{
  "n_layer": 18,
  "d_model": 192,
  "n_head": 6,
  "n_kv_head": 6,
  "head_dim": 32,
  "d_mlp": 768,
  "vocab_size": 8192,
  "activation": "squared_relu",
  "norm": "layernorm",
  "norm_place": "pre",
  "norm_eps": 1e-05,
  "positions": "rope",
  "rope_base": 405000.0,
  "rope_fraction": 0.5,
  "qk_norm": true,
  "attn_scale": 0.276,
  "bias": "none",
  "tie_embeddings": "early",
  "parallel_block": false,
  "extras": ["some layers without attention", "local attention windows", "gated attention", "a norm on each head", "value embeddings", "an embedding shortcut", "learned residual scales", "capped logits"],
  "init": "uniform",
  "init_std_qkv": 0.0274,
  "init_std_o": 0.00457,
  "init_std_up": 0.0274,
  "init_std_down": 0.00228,
  "optimizer": "adamw",
  "lr": 0.00276,
  "beta1": 0.9,
  "beta2": 0.95,
  "weight_decay": 0.088,
  "lr_head": 0.0155,
  "warmup_steps": 557,
  "schedule": "wsd",
  "decay_fraction": 0.41,
  "decay_shape": "linear",
  "final_lr_fraction": 0.02,
  "batch_tokens": 65536,
  "seq_len": 512,
  "doc_mask": true,
  "train_tokens": 388000000,
  "steps": 5921,
  "dataset": "wikipedia_en"
}
Each number is 128 + 32 x the weight over its row's rms, rounded and kept within 0 to 255. Layers, rows and columns count from 0. Numbers have three digits each. The size before them is the row's rms in percent of the matrix's.

# layer 10 attention query, 192x192, rms 0.13, rows 75-89, columns 96-191
103:118142159099152082134124134206189156096123073106120100129133134137093124110107155114149148108125182132149134171076146133132112129139122107135158136161153163177120163107135148162083144102118113156098139126144086175077143143110127159166143142124138155120079128131185101123110156082120150152
091:123172151085166112149139097155150194106137099096100139130149110129057128144090108153176157163115124167147079110136141142093187127175111067135150080144139099185107163121150134169136152173071102147173131116156123138124119126109076119131130139078087116120114093086174226110088186096143153135
101:107104097111136101163116145101220148136167037168144170199109119144098120136111163136077115110163088118165072118114149141169082141139086128132167055144134070081137165133187131134124128110142140129136141149155093106132187099119175146128112188085099133073105098132118127056134055112083148116
103:068140109138122103086154162117181070104161079146151130167145099072163072122207108140131033115145137114156114119140080187118089108141084108148166197084142114095121109124179080094077151117162097114140084118179142140160146085100094139153091142134162117144088107175103121162147106108093101166
090:129150141099124136154071171124130183106093129124094090115148158133111163088109126099124144168186108167137194036092114082165200125147125153134121110185069131210163154115136154182089182131139122110151116117156153064078116070147143156121122139127120080134126167163124105125085183117192138090
175:131163167142136145150095160126140152115098134096094120117134178118107136077098175141130185132139123136116182078051150094144181135110130133125135094195105152199124194118118177164149152168134165149175097100120150053121131107138110161149152173102091063128145118109139148111071185120196115095
109:124146100088168099121169167091094121115097150127150063101107166155111115137121157115097127114086104109134121096091178146145193140121127092124152084118115081202113141057110094166172127142150121093130120100072056090113113104093165136123138151143086131107135161125111172170157133154118090107
098:128126111164063170178133082160086153112108150082106148162147136136119197132082097136164152159139098164113073127127150093165084124145117176147079088116120106084141159183139140161133129124089195152139104122154176151101122183197132125118100132117067117116156092091149106074142138090114141131
108:156092095144143123128110150065145072156143064152110187137135146072145105094101126152162080118127091152150148071163104134104168131125128153168135161142052086171158148150124183090098142154080124102161143137143138087178144095134132117129166115200151051127130111133095113140135113107107106151
087:153099136116203136158120171089180126124101081162148121171091148104102077098143088114135156087096170090169157071136144151155099153127103171209132131147204114159165135121086089104107149129127082144096097152132114080150113082098149041119123140098081141058096140117085097099184099143115085113
103:186095159108194081105146142090193151132156049134141117157100099139091104116130147112114089112106152081115128154125151140124140082127190170042142095110196129126136053096141163062078121117119079158137168151136154184136124117113168097140123152160161131029166096082135201149152084125100136129
111:103110182158081095152113134125133079103183133164140133178090149173092165105136154117105131150162171113064150105148129111110136052136125118069061130177109157056127140145163091109177120134098113181122136150098158111099109108145126135130146103094090167155169128088138048146137120149153154147
108:139154118082151177141127066122166133116180133068107116088173132112135111127141095125168147134149147145137134146101116129093107182108090147143167125139071137156192166070082111132081099132136130151163201169143141148071144140173111150181150126118127094130107165159069188121188150130145111122
110:127132161182139109089137061075142095139164077134190111160138118124097137090150111099112118113156146126135140143134118111126095120094129106127109132112141129065107154102148156105161165171022134165162116128069141156169132150111122097131097081131134114130173081119105131114145063124079162125
099:112141165089142159139125221119190103146133099146134166138081118165097101074137172131088173121143104104122114147109132157077178121111093055101113151183108098173130129154114100083097065143164137118152162171123142130172153092081111164096178173106154164104112101110103142187127111140126084180
# layer 10 attention key, 192x192, rms 0.127, rows 75-88, columns 96-191
133:117113176156083120095088105098083171144104138145123127164140152105108135116097108093149135107125131148132155089074124078154130128164131162136105184249070141178095136135194086144130154103124134146121088175109110150126149077140147136110151170129151069090153114074163092116138109165131143161
116:082149164117145100161100110173127138105123148094065120150155152145136124120084159118115186089090117148076140159109152111153148112155119129144095140159148042149107150120112169192128193185105197105185087130163100145106109183101092085159119182148139136109112078119143107049106167151142157136
101:139120165173103095143171141137192064138091121187128129138065117112123136113095128083143103150120124140137091146187117155157122127142110122214126143135157147088164150062105145084114114094110123125085223152127070118114114099149117159126088131156139112186122153116129148115178103140095147105
105:089155116173090182072210125144165085119110099170155102107139104135171098194147116145120134157116144097167128115143067118164089185133161141119154185117147134119104148088139166097122126107132121130136148116133130128113116130163148053137102120125207151164072147140147120152122071114081031143
086:126134073081139131192145102137150152115195142138104135167137120110128136142204102185147179164103056143129124088108136154103111165113164122149107124118124133137198147147189124154166090117105097130153148160128134127109157082098067194079146127118068127190090105124112147144107158117119176102
097:135143061090101118191128138116134157139140140161104202155133116108116141164177131150175169137124056119116157101080119145109099162089122128155130104096097131148162162149148128121169077109108102099149101167099147130142146064091106149086083123121059114157093108137122139123152124126118203074
127:109172111144135144155162171090139153138071163106153100131147059184144129135096173097115096108133196118184148141052183115111096096078126137137165122136102110076111198099125139144128121094093178060153111118145130121098125131094196139152169115164096079142153132090167140118153144093121145134
109:161094135091145070150054108128033102087172142154112163117138145136089147114075060183161161138137126157097105150164127110174157112119096104088100114076111095116154118185104106109146168178103116106144151170128138132144075153109061134139103073137090117145185126112089103121090160084148142135
100:113106095147109111165171142104059129085125095118132142118150105115130096114168067115112146110160107154119159114138136154103141144212187136155192087099138039127130152158142210082137192090103092153150101154150125141145143117133124041101128105137102112186137091143114134143125060097102102118
107:157097114120114140104154147090214132110113130143155160180111099130128111161120124097144055110097114110173098106170112167142028155104090165188187129094169098089139122130141097038144107068117133133098153142109155088128165057092118090154067090135096153178126148120119125128189085162083183120
108:154145162158147095131165149105123118101072147073135157124129102088162121057084139055143091137127167096120106129175091087113088113116142156140195101120159092179093074106098150061132162092111124117137138106128168104113120142147183083160089181160181147132137093135158140098162105147124103109
112:092192159117115104136122112180185119144163122171142107153102168086097143134167131137100124110085116136091104118127159115167092132145147165143045153117065185089127137141156153145117105091110095141141115140157101151109149176104133170198109108164120097131128153153105083140122225153133146141
108:087147127106126119176163130138092108025116133062151175169132139111145130083167137158102143079136093142116199150098112078136181081114053126100121147186158158140141140085165090125145147162143187153143161150126115066097122110101098150106129121139125188103130148116163130104142086181102192099
110:154149201225113125095145124102122056159067055083127133105134127088131129160108140102140122174142167126149122128101099090124105119124152150123176135133078128166167136112116136091116140121096081112177166132112134129153128146127169072122088138151112112204130064133141168171146117145145108093